Weights of a small transformer language model: width 320.
Each number is 500 + 25 x the weight over its row's rms, rounded and kept within 0 to 999. Layers, rows and columns count from 0. Numbers have three digits each. The size before them is the row's rms in percent of the matrix's.

# k: layer 11 attention key, 320x320, rms 0.0674, rows 204-255, columns 0-79
# q: layer 11 attention query, 320x320, rms 0.0673, rows 205-255, columns 0-79
# v: layer 11 attention value, 320x320, rms 0.094, rows 192-221, columns 0-79
# o: layer 11 attention output (transposed), 320x320, rms 0.11, rows 192-221, columns 0-79
k204 081:515513516500476487523564455507507549515485506526504492543491511478503472510522486492479515489521494490482516505488488515484466453479516461531526518498517504474507538487443512494432488472490485549495498459470529541491473507494501510502495498
q205 086:490472522520461474505469469517522462507504526489520486466477484490538514467507486484472508515519499467486500439502523481511473509513498477480465495474494521499441483514527544536480516471487505495490447480487542480526502516544510464485466502
k205 079:459533487515538514508508448557528480498530472480489524495506533505493516502501496529477543560468501494493502477452488498486523553496501515470486490474509478515467504546506544480473538449545494505498462494481522462512492453540503482467487540
q206 080:517459493500522494535524497513543506527497503502468545531515520513563505530444508524485450497523468473493537446527506487540499501493509490497494517446474465494524514504495541466514485495497512532498495496517526531427475501491540509479532518
k206 080:514479513530469510555517507489474506491553511503511485523484513440550532491501468503482528529464550478504507477474497484511465488513528489501530492480517472523495511508484529495439527493449522511513518510521498483484495498535521488462495510
q207 086:505535508511494488485503488478531472494526481469587452480551526493449564506522517528520482531506500496489540517506483469511485436473468512519469480521505485468453438465493472508502479514500489496493478511480465533511519486494496473537477475
k207 080:509481537487468513486543477513515458534538518484548488497512460479478529485460495546479515450491476532521479511482515460477467456508492484498550528527498485492479521495504453507535502529493513489498520470486475480556499506498450470486477481
q208 085:477515483456475507477523496492518494468503471499453538500511456485503498529511482503513513509544485486522491498537511499488509457510500470527520550500484483497553523495496506542535507468506501540488460511494494520493471551487505466487491498
k208 079:479502502521487443501480517515507528507482546470535495476497512490523506511555448486517503556492505499505537486549488512501523530550515469490444496465503497543503501503456509536457515521436488493550548484528506513441490484499494502487455490
q209 088:534486493500458536504506509486503561512510493510494487452458525504487450478514524534565480513523469495515471532504484456478510517476516473484460527538524496495543516484532493511443463510513458532505511501487529512456510537484492481475530489
k209 086:484488507472516513516506481482493517508494486506467480501485492494510509509522478456503463497540493485493495476521479471466455496485539504488511536448465538517531530515542541513481532470507494498525513509517491495514496492456472482547528505
q210 083:495496503485484523509476482485453487515521509525467444529472518493484507494499523490515531525454474475512498473510541539511460512521457515548472495493497502514505489439515522435470500502498524525513520525488507536480491471508477516521508462
k210 081:508483529511522538487502502454497516477535490494496472504493532513495495505514448517524527494483507503475575464530484531526500528553481534539526478528489546523496483481532511506467480517502511510518486481501489551491520484479514536496479515
q211 081:474457487495532547531511513467512504518530437477518504536515527472484485482479484494547483542559519505479505547419491468480536483531523474450536474549457484482522428488478505470512520505517509458468480511498468504514443525527508523499433503
k211 082:460512504500499546465500547521507528492477487506488487435533512492483548482503528501500522495492497460505471561532496444481507537518517482523524514500467551491476515510519489498525490504506484460496512519501512515501482510486500520503462478
q212 088:532482488467517492483507541510505526500486483513473486484508438480516501489486532485471476463485485478511529506494499483532484504520551549511504497506513485545508455509487498472479511508491469511486551470522473513473505487508516517500479500
k212 083:506514488482510481494517483465483529472534535498438501498473516517509534543465521520497497530496490514539520488510502454484507472534497471546493528544430486501475493481443525469498505505502503508509520491486476507542522483510486512539509492
q213 093:442509449494476489453461519529514493524523484484517491479534533458492489462496505479459539504485518507498485508527527551511535540472477506482483498534478483514514462519505483496554481478501495473502474469476505556536499509485484440519488474
k213 087:457494451484486481494540498488494467526549508490503506493555545469446473508462477489508497502506503483460499495486500492539530519471462492477503514493505514512510446502510473501532507493477506461518530554479506525537512517523473533532545497
q214 082:442504467496444523523492480496514486506563457476494492487493459499522485506501517462517498558532478499500492522522505477540497516533511498509542464453485507506503487518490504486473500505478443515530529506486521492527488483482508526487503454
k214 078:478513530537481462508475532504455481483495510510516475451529508498471490531487497503501498512509538475503522467454510489489497549564511510539500516520487489534506504463522499501467482494512467521536485470499531480459461459463483449545500484
q215 083:506513501494469500508531501502477489471470566447488490534481461483521491548458444488475486451500455479491491501506484523525469488524501522506502538537488477562497526504518537505483525502493524510523507494473480501479523549456510487507524503
k215 085:480491490506532461490520495535540454506507469482511531488544477531528488536510519541498528537460516480483520480457459481477510496487501504516509522463512476535504511484514461465502494475507471527482459483481484529422453458495458510546500508
q216 087:520493531496530486491465566492496492524468535505511469559514498518511513509515497485475483484514478496440489470491506473505496491524483447518460491498546526500477527497428524548534467502502514519477452528504479489519525461482481448493480512
k216 081:549499552498482530486566521478470493480444489514501509491539466505471514479477529509551505509544494507517502462504524515469513470491504479479437481499533497490499517453451462503500499468473493550472450490521471453525485513491497497481511491
q217 093:515542534485504481500517520493494487500496538486510503543565531505442530477528472496558508572466507464483502506490513484489490483514490478470490495485498451502524475432545478484502490536475469474517503536528497530514457469530450501477494494
k217 090:538507501502502428505494497506494522494489510533476525513500490487539498433544472477472510491500483518479507466523502513479489456526536492475473470503514484512485520486495465482460509499524528520518530513537517524512498462563480497499496496
q218 093:493511510532466503511540517509512541456475434509484484446504523503489460557505525529523472478471459471457497518468464472539474531504483487508491523509487482489489492495490539499457564465508474479467490497515523545497463522444481543487503471
k218 089:507526475532478498462517482503465547473492489519521480495521524498544508509529488486519460474479483549496487530496490511493490471512472488467511465506441513527451504504487558543507516504476473488507459533517517496492527473453463521503561478
q219 081:495501513506494497493486511484477501478517501504504508493481534507488501531510477516492481472515511516533525486482459507497519499523491447509510497537478452459512474502461499490497492487488521507519555495523517503477513482521534493495473519
k219 071:506469527498570486484478491449502490497554501519501494518471470521502504489493503481445507537470521515465498479498473557480544494472490504470535519490477510540491470520502493489494496516503512521537541503504517458454523488510498473487483500
q220 080:519470472462481483493508530490498489474499481532485472478497498500529520473510472468519499492463458533499472453532498500490476464566449499474520517471471488532545503500453501434493507533514464514504522485476479487503490564468511495502488509
k220 079:500472492521511452486507521487493494481526512524480486478483509509514426513523524513528470520516450518479550480511526484546508499507541499527513527483470472516552447493477476497478532494493470537490490570469509530508535524490531493470504487
q221 088:488501438497468499509494492451487513502528476490474526489502475525486513454509546495534545524550451485490510486518492515485495506484535513502501508458526496496494464543561498440490492497498467535554519498520528499491486506504535484485521459
k221 089:475499532515506505476476508464467551517470475528505541495477475496510481484474507489471507515502466528485510488525527477514487498493581518526501471509474466517492529507521531500476484509496499561564463487514534521463536502505504483469544474
q222 086:457490523516500490541518466540512519498513504553475515503523526543490478511491489454497502489516511497507536522462524478513518509530479534576483479488506503513513505504474475464560500504455486523510483479505480521492517568534475477516470462
k222 082:533511523527487502476498479510465492472511494499459547519471508527486511524559454497566489508547477490498533503513510502510463502526541540536499530460462522504482502500537479504569491508486488549507548514495505517449452499530501507503530488
q223 085:499549493528475514523501537490504512507543473497536504511511466461503516521530482506503473525498498513471441512469460477489493504561520537463513453528476490467487528508492507493518444524474526501497526486514511465499489476508451444520490563
k223 083:461489517472444458484505503500505495507494491482508492536507523489462518503499502512486479429491500486489530494493504495484523518513483465475518511516508497511500523493534476487539500473455496509540503550544510510493492492511476480571501549
q224 093:527486512507491540517454510524491500526520534499511470487544506514481513488487518562467466484481504476519522510537493481556492489523487497540479460523503479481516503484533493483490489494502479480515475466514482462514478503499471482495486449
k224 088:528476487531450486552531477477498498517502507464529527530484519495455526481507497504485493495482499522505527495484510465488520505539479499498466549499526474510504520520497510513501453505503493500519480534536529510513497447542529472481481521
q225 093:473471505509456482526473507468518500532483480489457508481447480503536492521483504461551515497535450487488481486503510498481509510497525513527490513483480530463489482476511509465441491518495503500512449517534491555463533495503540547528532549
k225 084:518503489508476519451482484489534506495503506518524455492470478487534542500518508498511473521492487502498488476472503534500491518522522540488532512514468542522515486558541518503504503511505455505480509466495536517487471473455464491503509517
q226 089:524536494557520540493527516485505537544484478490459441518558468488521490498521473505524520576487488531475526472525533480513533529524529495522504545509468500494499487508519512473513502509482485481456484517443467495546497508543483480494519479
k226 084:466495446488480500503493463469494536505480476508495440476483486444500493467503482527515528526483477475554530497497501507509482452506502501498519514477477491468532516494551539497498554497486537519534513509525536516484494510517491505489505487
q227 100:520564565482505458483449514490487535464494472500493520484492455503509524530501510498494460464479488498521527476472504506518454512494497493546494524533517542518468537503459451501457526489486528518445547526486553508486517463474510475496518497
k227 096:485513473486518536499486484515512526489482498471506455515496454548465550548522545506513536524513562492493518510478478488531483533472452492530552490481486511469442458507503480503516484504517512487497503486449522478516486479477514490538501519
q228 088:500515465515481476519515515501511511517496474509506497513501441520470515498522479458472480483472498540501515527542539484489512537464522523486507488485547515480518496473509517514472533523495523427462545489499521442493498492509499534515490555
k228 085:534500544518481491495499529518495539517509471511482509496503498476476487511549481483546469496485480528531490510530525494545497535473524497487509488553522461480502502481495509484521506521502483461524475532503480512479531528508499539486569536
q229 083:483465518537512518496519454540517491428497539529507490472488505516471534491478503483509494517444532534464512491532501479471524493460474470503481477512495478508530487517504521500520501482495474523501523481495497502516466496489479514525475462
k229 082:478515496517466548486507484460487473497488525487498495517511506475454498550520502489515540519495519559514513471460531492467430436479510509470501487496521506515513518511471523510447467517473504513467550485494450496504475491488480538524483490
q230 091:493503541514492501478488482493505482518512553493518513481468550507533547474498477544483547478465529514535509493466477513507515505489485478497500499536499508479474509472478481498521506458496509529508555499551484516488496496509501515495515512
k230 087:471474492505514541514524493506486521485497501533548530492504497474497511469491502499470538488519506515489459465539551490504486486503483499511496540514495534481532526466517519492491471517517535502485454509519501499531475482498483537490523519
q231 085:488496504499475482529468534475538502480518533516494459464519472459501501506497551518493503442486482531476524491466477471570495532478511481486467510547527478553462468481502492519458523540504530508484501476513480507482457461481521543524488477
k231 087:519519469517508587507485542468520484540504462506543478502502514516486489535494529502505504500459510518509506462474494481451498475516521472495530474479523462538541496492538503509521460510498487517503498551484502468472473500486501518481524510
q232 086:502488541462482508518481498491516523487509509459473467485496470465498496538517459530457492480486511492486509489482473514483457513513465483481481503483500489492540517494504546513478498499521523493570515512512535458474543459495488501514535573
k232 082:480459498501493517453476513507496495466509486548525500518473494483499540503518460451478515501536551539459462473430522501482503492470490504477452527462508516468519511508466516529488469478509470513523480560501509506506461482493460488509492494
q233 083:461483540484472451493428538460508527521516478557491486477480525485495507460479513545509518490502516462497487528520484457462526540505569526508466554521545488499551455488506481494531487489476504501484486475533543512497460501508517494492506510
k233 083:507489543488510479513498510482532540503467486509493496467492492471500500524537507501498530485521516497559515524527463479481526484528550492531488541528502509514511472485513509457496481510517479518521520485513510491530520522498465494511565507
q234 086:511465544487521504496511494496473511555519490493482498516404479515505506517474508497483495476483509492515506507491447506498459532505485501512514482469480463525502491475494463490481483475522513500569560519506484468498543511466467494531527483
k234 080:484516487504494578519486474513486456499515508482465502526439492536499482498516477518476510528474479510529508503468449487518468500483480555484496483467499518505529488464564482523498482507490499474485525516505497502499517515506509528490524511
q235 085:461497546536474453516509490531517470484463504541476470484495529480465508483550522537449504478449493506536479491503523462509500462483492514511465521483495550487520477483515480512527456510480475481484494545483492494522504483458558536505489525
k235 085:487517497533433518489473483498477524515493492503524491479498483491470494505517487515503498505524499541494488499508449500538543462482539489475514503544514456499509452462510518524522497484478521484505481476469488519543515487499489497470521531
q236 080:565469529497535492472470484487509520509517488466462515521528494516498491501495524522527488499497527478506484425508488500511476527502489475504529479473521486492509510490495483503485460475529485501499517506485527500481469492488518495521498509
k236 082:506486495529538460490547503539517514508527517463473550485496442490466525524546520436503506512526507526516548492484531511475490510498491511484488501466501521522463503494469506503487481555519450544501479502512471530516511518503466496472517471
q237 094:502544497493514488452480470512468512501493540488499510509522596517499504477474443522460483513483527528503490486507480517465495449504504478518504470518515494491531505534542490495502514533503506501496511487509483494524483476521454499511517524
k237 085:466460534491469490498492479501471510562520491501462552550479536456464512509459544467469487442502512482477516470524462519461526486493559479505486530495515498515474508495508466457513512519503497471498474519469447549468498510522528491516488510
q238 086:516528478480497494466505495506491497478492505495491534538523515489534482466520462522528524545490464480519510498463519478467462454489488493484463486531490517499514510525467499486532476507486525472518455469491505472488501474493501486507527490
k238 078:506496491490501483489494475453495493507487506460507526493564444534499480484467509540471548469473496496466508512525536508442507472507558527471529474513528485499480494518492509521483511472513486524487519509478541530496518534481498456482467509
q239 080:517489508504518546471530465507522460498459482523511513525463505503481504494562527512477493499510530495548478531520530478529496488471473510486499468488516462481543503484516520515502543521547475477477468496510517461521495508497487510511454481
k239 080:531526478537500466490516520506491501513517499515446501505499483493501504496510495507539489536486526500483507491510514491519490532501519531511518486498527467517500500519468533480504475533472550491509500470480484475495465530502521445476487510
q240 082:464495459489498510461521459530497526568484494494465474469524544513463491541513462470467513540495507511564557472536502506531478485525527523501523533452513489502444499468493488514490491495462493515516486455471510467487496456451457505512464504
k240 083:511511504545518488458525512515485530527536507473525534509539512466511511472574494518469503521519475517509471479491491468516488509423486503500500548514461494476456522477476490541491511526518496520517486507534506528529490480505446502481479508
q241 088:507525486437514501509477486531495473508468486498461506488532500497495454500537488460495481512517537476515551481522542500534540518453489504490488508484527502500508497513494502482544506493509490477475523516514505541508488537466502515506450491
k241 085:513488514515496518491534484472502528485539486536465525470512549477483488478562503459511488494473475480503458495545507499531481478500489526499521495488488452500476499483482532479455493465488498496522496511476529501507552494513505461480469515
q242 085:533438470514498533479501502508490506502476493535497515542490473500540480500543497514469489514472478491475455555508535503470491511510483471504501465523505506486518501480534528467496514475510536496486463484497513480447509483497526516469516453
k242 080:500488499515492502487515496470473486478520504568426548510541516516524479501453485497540508513565495518497481505528488477467495484515501488472488465505523488563517528512548517453477495504511495458473503505496483478479492515483541463488538489
q243 084:500472518441494478503527524508509488533494525464518529486475506507531508508473480538525501525509541493510432549535546514525522509469467507520503459482496483503493507493473496487507522531483530511509507533487481505502485519462521472494497538
k243 080:496483474470532505509530488540524486515483498484514520549501520484519510516499516488547479511497532480495524529466511491528499509461490485475516507567525497543507480462476512517541500479476504529497467532471477510483502458529568518524487515
q244 079:538561546501486515490509512506473490517479512521471535524499532513477485470450524548488511487442528479531483511489483506472500502507480547493440489474482553492515478455513498532467477468512432492515438511517519540509504500488538490473479470
k244 085:537479534484495520512481492498484483503496564455507469492492468560497522522507488581497516476497476506479495499477508474522457458488480515511511442528517526510464502496473533524497503484476487529521502511513529499506487475534500536500541465
q245 096:522470477496452456537506501536553506501511541494478469486537499508474497513533507425511476530521475501515535514554452471498502503504489519472494483525468511484467519479532472504478537506501471517501509476500464490539480496524493483518497512
k245 086:536505501536511474503482485497501536557511484497534451488523488445493494524514464513487531479525477534509468491507496489522521475513476493485478494488503429474512536543491498522471469500527449477515487482476530501473457460500515510499495538
q246 083:513482506514493505482497557501517512503503482474538474471488474503471498544521509533569497513489515477516453549495495458538500485474505534477421503510513466499524512461471461478476485482502475522524524499523505573532530533496494527468474474
k246 076:444512491473540465520512494519486527494529483499445517546470504506492521501504513511490487433460541503493506514546506497511478487508480496497475472493514485474470494495537468544498459503421498491496503527541517515502473511533460527505488480
q247 093:512509526468497531522543479506464489558479493501471470491440534487502524484504432535470527507547516496521540490500477485490495481532506440515480547499494541483455514505496496507495467503535532526461531527488476455500525473528534488511522478
k247 083:465485489505475541494480456531517490510534479507513510510564527549524481519487519482498480529498504520508524509470501484532471499520499503505503511493522552463499518508481490459517493472475545530461479489509492486542511496494538488490512514
q248 089:573468532493467475512505538506517477514527528518503486482506501489494463499487481518481466526536483483491514469521486465477492466489480525513520484510490521473482513514505503541527471510532462470468502467483453486507482507534463508470501511
k248 089:551516497479516460501522550538500497536471518491509499538531467492503495493459501516497452477525457475456485436500510499502501527517490508513502516454531521470508529509492498485497483527531464417502439546479488537493491502512510505451482494
q249 087:538485527504539501511513475495486509456469502469488534520490506514538485497502532525540500498477515541542527461470473519474499507514480496453491507538481511500485511514451506534496523486516520493457505552502535531469508516509488479506484486
k249 086:523494506475493524506503494526518534515487478513472511518497501507544490547525474486502526501515522550539554471533500511475523455509555532481505492482535496520474521519501490464536498494468506528513464527460483478490469529446471473471508500
q250 090:564493503519522501492536510572506470488486484511548473508442480540461504461507475492539520525497498509507506527524520487490514511487487459522496495485504503473462480505543488515519480525454491498516463494507545504520468506469489476523483489
k250 088:525543525485533465451500480493511458505526496519538516505517505509488517461466504488503481500491469525497488532514533581511478465481498494484512492475518513508545494465499453503518481527522472501468550444467516495517580483511493478517480510
q251 088:474482535509504489527482452497434526487452547478510463524474498496496484488514488477445488501479489487511499495465483466512492507496527521504485521519466495463539511508518498482454511496533531503536545511488526553491496454499511473508516483
k251 081:478513532485521498500516502487552483480497506505516497448518555549443540535477500511473465491493495493463496508474500467464448501508511505467513488488448469497515525459516530519516533507500515515517499471536502513503474497505516518499507475
q252 094:434449478497508481479515459513513481517566438467494479463495526478510492552491543547528468456493485469481500534500483476532494536467529485473477501508496535509516458515556555493512491494533477487503533471530508517525504520487524517533506509
k252 083:438505456460455459496494497501503532505461477489475490462503496464466490506500478495521502484503490535469454488484484486521488525487473528536492542479511537537510497532477547503489475534500506495528486529485519563524535480450508515479514519
q253 095:469515485531518500524460561450535517461469462498501486479518513491483493486491553552531476541466494492483468491489490503512495513476511533545503523514535556476468493462559502506504503486495481531484528503511523512513482478472492491450514436
k253 088:462534494491505545499474472496507537507527469503477484461491475534510496502512525459484517515489488498545528511494488510463465529494494504496520490466487461509456514462491541490520510485513510568518476479514501469564525505411474508481517520
q254 084:512488480549500508526519498492506494497496518504526497482526487510479475498500462523502497518514485535476513501513470469533476489525497503547469483500469519520509498512484457557521534480473501473490508462471483503540470496535490535553500469
k254 085:496543525477471524552485484516512508529466500524483475516515506516527503513491486468481511484482489536528537481509453466502482481509494519458462531504512505544535519511471514514452516538472489514486536497490461486506566502526494496511477494
q255 087:458534521471486502503546476508480494522541541524508512526544511512494481518486500486534509482512479507474492518492514482461512495507468472483518468521496513474551507498481536522489546500472502512518484465466525487487476513547490498509467525
k255 086:520476498464490514521501500528479492458496513498441462492526494523494476481531495508520505485504478481479471486529544487501501479536547470485457486511505473502548516520496490566472516497537500488532461528490529534486485503514511484460505474
v192 101:530487540510551487544518463464507484555488500476489504528447493494481511478528508479440494446498488464513520521496535509495494517491478530525499510477487512554537502505502490496508504507507483472476503482498525504541541503528510510462518514
o192 098:485503526524469494497517485522449506513551481502482513489499543468497522504489501456454487539495500502543532512526492508467502521473497548486513509501526499537529479478527515435499523484491519508491512488535520489510535477545484484460476499
v193 105:538492517499503474476538480547512522486529489538469472480496539495469516502460476492493502478481516480474444480481473506525544502504536498468475486494469536507511483493483486518495496475547496455518501491514516513503461521498507509514534485
o193 107:494525537493508450432464527459501489515511508537516477493515492448489475526467542460472463518503514521509519551510536505481490468503533481469484459514466482514496495500539471464525467533483505512472564481521512474497511497496526503503542537
v194 112:510519516462484502519451496475483471478541497481495494513470439480492444499482497515482482507493532492524518476494513535482519518536538560511498524514511553523499519475551520476468501462541519492520481501488524516503470519473532498512488495
o194 109:537493518509470479503505492517494500485522509496469490520498459508526510445503460514495525516511502520488502497508518520467525454546496541540501484499492543471466541504477517507521500467516553503493475519520497462500530504550489485478509522
v195 103:497499513525501502486518511483488491489472516464448448488483460505480502487522476495471510480479463520512546461507524517528483560516493487485516505482512487509491499529492508571508510515474484493527512498511497537475492465524503488515503470
o195 103:485495531483505465530474474499501496489492537512455473499476497525509475543519518469530525501520529498496479532459505543532470536513487547472490493508477496524498513482484486489467508484511518526526490538459489499498527503447544497501483545
v196 108:497565541536491472511529495450517512492519480510462516527550527463467511508491497471466528512516492491499484521477543459523504528509504474508526482506528483486482479510479473543484493487478531511544518473490561479505490481514536472474541467
o196 105:518501519490512501473466457487456468482527482482470465494490497499519536454489487513492510472506535501544500536542509512534485528494488537511482487510510519527510522507506480520508509510492498464536505487513534488506444498505497524542507533
v197 113:483461505532491493504516486497476469545497500501453493522501534571480498538493469500480502470480490517499480506468508489553486531506493534521495498541519472529527495495522556523502521484488488482517513472562499506468514443475521504488520502
o197 116:452490449487506494525474493535528531468482441475508462485465521508496542523495461453504511538475509497431493505502484505471483480534459489462513495507474495492527499512502503520492511490517518487491519516517518528477484473506505496508512514
v198 098:554476519441472463506506486539462497522514511491530512480484448528469485504508458487486489526485475511521517469500513528534489521491530523469537536508511500477512483519568521494465496474480511475513490484470473525484504480495538534487501499
o198 098:515473505495521478509509478508519464495475483522477504519504501528496487505494488500488501472527491513466497504489530487517520478515503515534524485526494525456521510481479476520489521498509493489522489524466528527494503526476489482484502499
v199 107:448484459447479525541495483492492541514497460527528502506465507513541533511505468490478477485493495471475436487500513518494495477551511523493515499551496490450515511487509529497517543473500522504536504518505508472507471497491518514513468448
o199 108:546513501489530580496499534534475451529492540491507461503536494512542496546491506481487498497523568496477528446523522538492471461483510485497535488466503510523491502502487504506524477479548491500526487498422517508504511577508501476507518473
v200 101:499501471478483510506491496500548459546494496508478498528468467507513509478483483520519473506470537467498488505484472468477547484535506521477525473480477530472540491507550484480493480530509500504478498531522496459490509502481453500492474507
o200 101:461463484500485525481520512497497507480509523508530517531454560434539516464466476475468510509477463515488502516455505509494514448511511487494492486518474499544519505517522492480507506502552506456462486520496509483506516475512502473487490506
v201 108:512511489528483530524509479470469501494502490451507539496538492470481496487475508493443520474511508492496532466517548517519505535519505505508560470491484457474491478516516524485498529500487523505517498491497479471518515489494530516504511480
o201 107:461514492481506504479511487531483465514524494500488507508480504509477485463503504484486508564542539504470446496513475554540535513487523522498513437512518519466480504549509499487491477495517518492550458492520516507513485478476514525503503492
v202 095:506500511488502510495501503505504471486473505533532535521489479526500499543495529521547503543497524481468490538485497533458500490530492466520491486533536521502486483466486542513464502497481510528525509496466527471497501511483491497481505486
o202 096:490500492482497555497461507486537534460440511500534493519480499522589493499471474549558541538513516518506514478504493488499484452511466475535492468541498511476476546501472484481506490504518477477500502471522529512497493491503480457487485492
v203 105:495526479463545524474525480508469481490470476506496487478541529483553448510493484529476534479529502479506494477498501529509511490489467514466499494512521501488502557456473518504529480496500496513494495480510487473512489491512515481493483474
o203 105:516516503530522491482494499522535504466507551526495478506500467500474539488507502502540473477531525478477501496458470470533478546517491493501474477525508491489488504489506523474503520495501493506514460451490525444539462509491514483543505468
v204 095:553497477497476483484496493465466502498558467504453506469517520489490533473457507497467504499493470492542521523449523510529566505523495498537510501493491470520475518578530471479505477500534490499499534475517499492464460512486535477548484518
o204 093:462494508476498489457515532459484509483526521495505494519482507518510471550521465508480471526503487534498477527524526544475497496503522492486504507507509519493532504521504481493518523477487503502519551543535490516513576465496496490515538535
v205 109:536502506507471515476509520501535509513529518514470484439542505522529503497510507504497504497488543495494476495458489535455494473500506456477492531515542489488475551526509486509469548500551508508533514518519551502503481471536484540498493466
o205 103:490491521513500491465467548492519520471497513481528464465491501473501491552509548505509452527444499478482447489514490472505493496500476461493449462472487480488558530474476489508516492502506503499503528444544497537482499503453542470488519507
v206 120:507482504482474504516514469499511490496489510511521483534480520520539508472496500535469496510512515516501505471527520469514495522475473538504550533507481483505496469467460473502511497536480517553502485544473540514519518532501487502483489494
o206 116:512491470491474558457475507523494475504491496477505522501502506535495473495503520533488518513477509476546489514486494503505519489469500506543492436490508478518500499488510536470488507486465470514465513492474463548503506540513457459532482491
v207 105:503537459492520513442497546493480526530520470513502494472516471484517513522534508522511509497524505529567474472492438484498520505501508501529502500504499498464487533442507456506511507512480495553508516498462443504547539479490474518532515544
o207 102:499494558533540525488526513508535498482471478527509480487523485536434509473482504497504515533502510489496537482528510539501479466493489500513510543493522564485464486510488485491524500446546514470535521515499511492538483488502494473503472472
v208 109:524474463529524461475483529506467409507541510489493560450471498495470495491474486500495461496512459495513466493491485525507530495513489482501506468485508512485518478483543556480470525495506533431449502487489453527530494507536561518524525487
o208 105:465513490499517519482501501498519521515536485502504511510506470478496516549491491476510491488492493461491484493463503464487516461525510543497539513485508476516534500505535517457478467464518466535490512516516505497457539492501484490436529482
v209 101:487565517524472498503500516503504465528505476528492506481552478480463532451461484499482475466473460481506494512471518501456509522525516485459508425526495489544487520473520445507515477516484462469536477507513500539532493489505485508516525488
o209 099:475527528484487464484461471484480514490493528514523491536466461463517497521496490521458469527461552522540433518452512466546506471488491496486509505524527534517467495561481516535492492468499529461543505468490497493534536502509509512527522506
v210 113:525496500525508521520474517494512514480477545476477528518429476526465570490542506489517493512475539511485513513514508479465501502484533487525468517469497496483523516490485502500513523511535483517483505482507540496484496486494534496497456484
o210 109:498486542475520494488487493480491514482514477477519546505513531485476478502488523479543504516521499459508477481444508506446520551501499506494523486498517447457479506465482474500540462523518465464506539486516489533461509500529472489501481522
v211 112:464487478517455528500496498520521514486456514498481497513514490515487494522515493511499497495470462533518554526487477493504494502506446481526485514501557495538550471531475532505482542462490484523479444516513549496466506473483510512434505479
o211 108:519510502512492527538562455490509485470505516476493503522482473489528486495524473524498505530544484548480530474500507489508477466513445506450491508516474481502518520470507516516488500449511525512511463490497509483486472465474464523499474494
v212 105:452477464528502523548511561480513508521468460503497495497491525473520510505505515544483492503527479474549545507495484492458528500536484499493500515493477481478552542509476531496527509502484455497481521476463484511479506532489507471503510494
o212 107:550550525465507474497532493461465462510536462489519525516490481485479496528479466493488499518523463549480531523484493513520474410522481502498539511516500496510504511497485504479518486498534539477477478535502471488476534500503473509496517476
v213 104:480508441492518517497491527485484482511510482509500450487518514449498463520467509469476530433487501498520465500481476499521535533500511507474514487450459482480518487511481490533504508526484538522486504528513481498503484464512499531498466511
o213 104:502470507496511481477551520534501470498499526459533516436557532519498530498449454525496498526470492472485493540480487534501495484536534511494490507508485537561515450486512518487521497490508480509485527494499488455529497494528452482539567465
v214 106:487481518488462467500441502495479481456456479515496499537454507496523514503482547484530510506535489486527487538483482539521529504535501487514535524508476490526504509495524501501492484548514495480532479502534500486493468485511533509548504476
o214 103:503509466489437474511479539519514492493497524501460520461482516503560510468471494499514525486464451527526517479503481530497464477479546504487485501527519514495493492501491493486535509458508529507487507507513513501473538515520470502495486527
v215 096:519515528467526496514461487495497502498506488524519536531510519492520512499536506501523515492502554471493493466482508489499496534458464536488531467537526516542498532482513486474456477480490457504504482513467488515513523521491516528491488497
o215 096:543514520477465503533473484532478501496487533469490489522519474522505490488513532485508522512505500499541506492535532483481495522488503486550520475512484536450497519501477509501450499560539512478503480495454496486496470513496499542496492501
v216 104:474497473462553510474495539502543497464435489534530501464514492539514484500481475497535517531558487540483537474530510501505511490494490490510536529491464510511530503484439474474482526481465493506506480488459471473508506524497510486468485479
o216 103:509477515498526520505515475529489501521496444475484512519506479472477481522491524502561497497478499507456515494449502517493449470508497463438500499465478577485528505502518497480521553527493478553502476509478462526506495520458484506558484463
v217 104:497498504495488500482483513491548462542488506482462499474463503504492507477509527511492504542493466480522521487489533513518555554522522521506491510522503500486446546514464508466525506473566462500527508475525504474481476459517521504499521512
o217 105:471512551495454436526506472480485541446484507524481502465470463462528477545499507492512503461485480510500518505471504490557480506469528549480488500521502525554549499493469499472486532455493528528470479526497485515490539512519546535467505514
v218 110:471522514492516493511499535502537510465483529524521486500509525492459487548516512505473465518489497540484519528486498530547476473499500463498466495513502530490489514509472511561537516506476460474537512489489469494521456496538501503489453561
o218 108:515494509514476488551524524459495486477482529511499474491488494491504488515520501513519518489499535516491551478471497462495515475516460532499527494476482502578473496492445443492504507488516520511506534504457530511484480500515483546555515495
v219 099:472511542486503481499502513452519482489482487501498533449532517466497497510536504434501500524501482515544576505540518491484466519510521517486454468528545540515468494486496496517429535517509472507498547504560500476563496462494530515498518483
o219 097:512502546522485479530527479503479489495535502495496503502493497452502509484462502529501495540465488509526492494534564482546532464508508507470476518464508496444490514461495493488506510489513492514532490495436512488508495492503454507492532534
v220 099:509498532519507489509507504541490464510541477522519496487504497528540469485482496496492516519463537498544482487512513500503516542469467512498483485499518515509506469464546505456529504483518562451508503473494527492529519457499455499473514488
o220 097:495534445527450487526464478511455513503507508472521470503530481492463502463502490514478457549478506479482457492500482469466513497512522526536488499534544490490504535497497530511456499502483465508519486507564516491528495489506524519476490497
v221 110:503525526476472500506483493461518535500502464544505428489548468473506478501458480491478497500543511529471518497474507497516521493502501485454515574513457500461541464476516522500542499509494522522551507524523471504533509519494459456495495531
o221 105:503466489489495498465506486459508445472488506495472477509504464500463473500495519549493521502452491486517512483482516502513498448560496465474485504450508495477473459515497535484488507471432508550505507488478500538483518522518458490511546478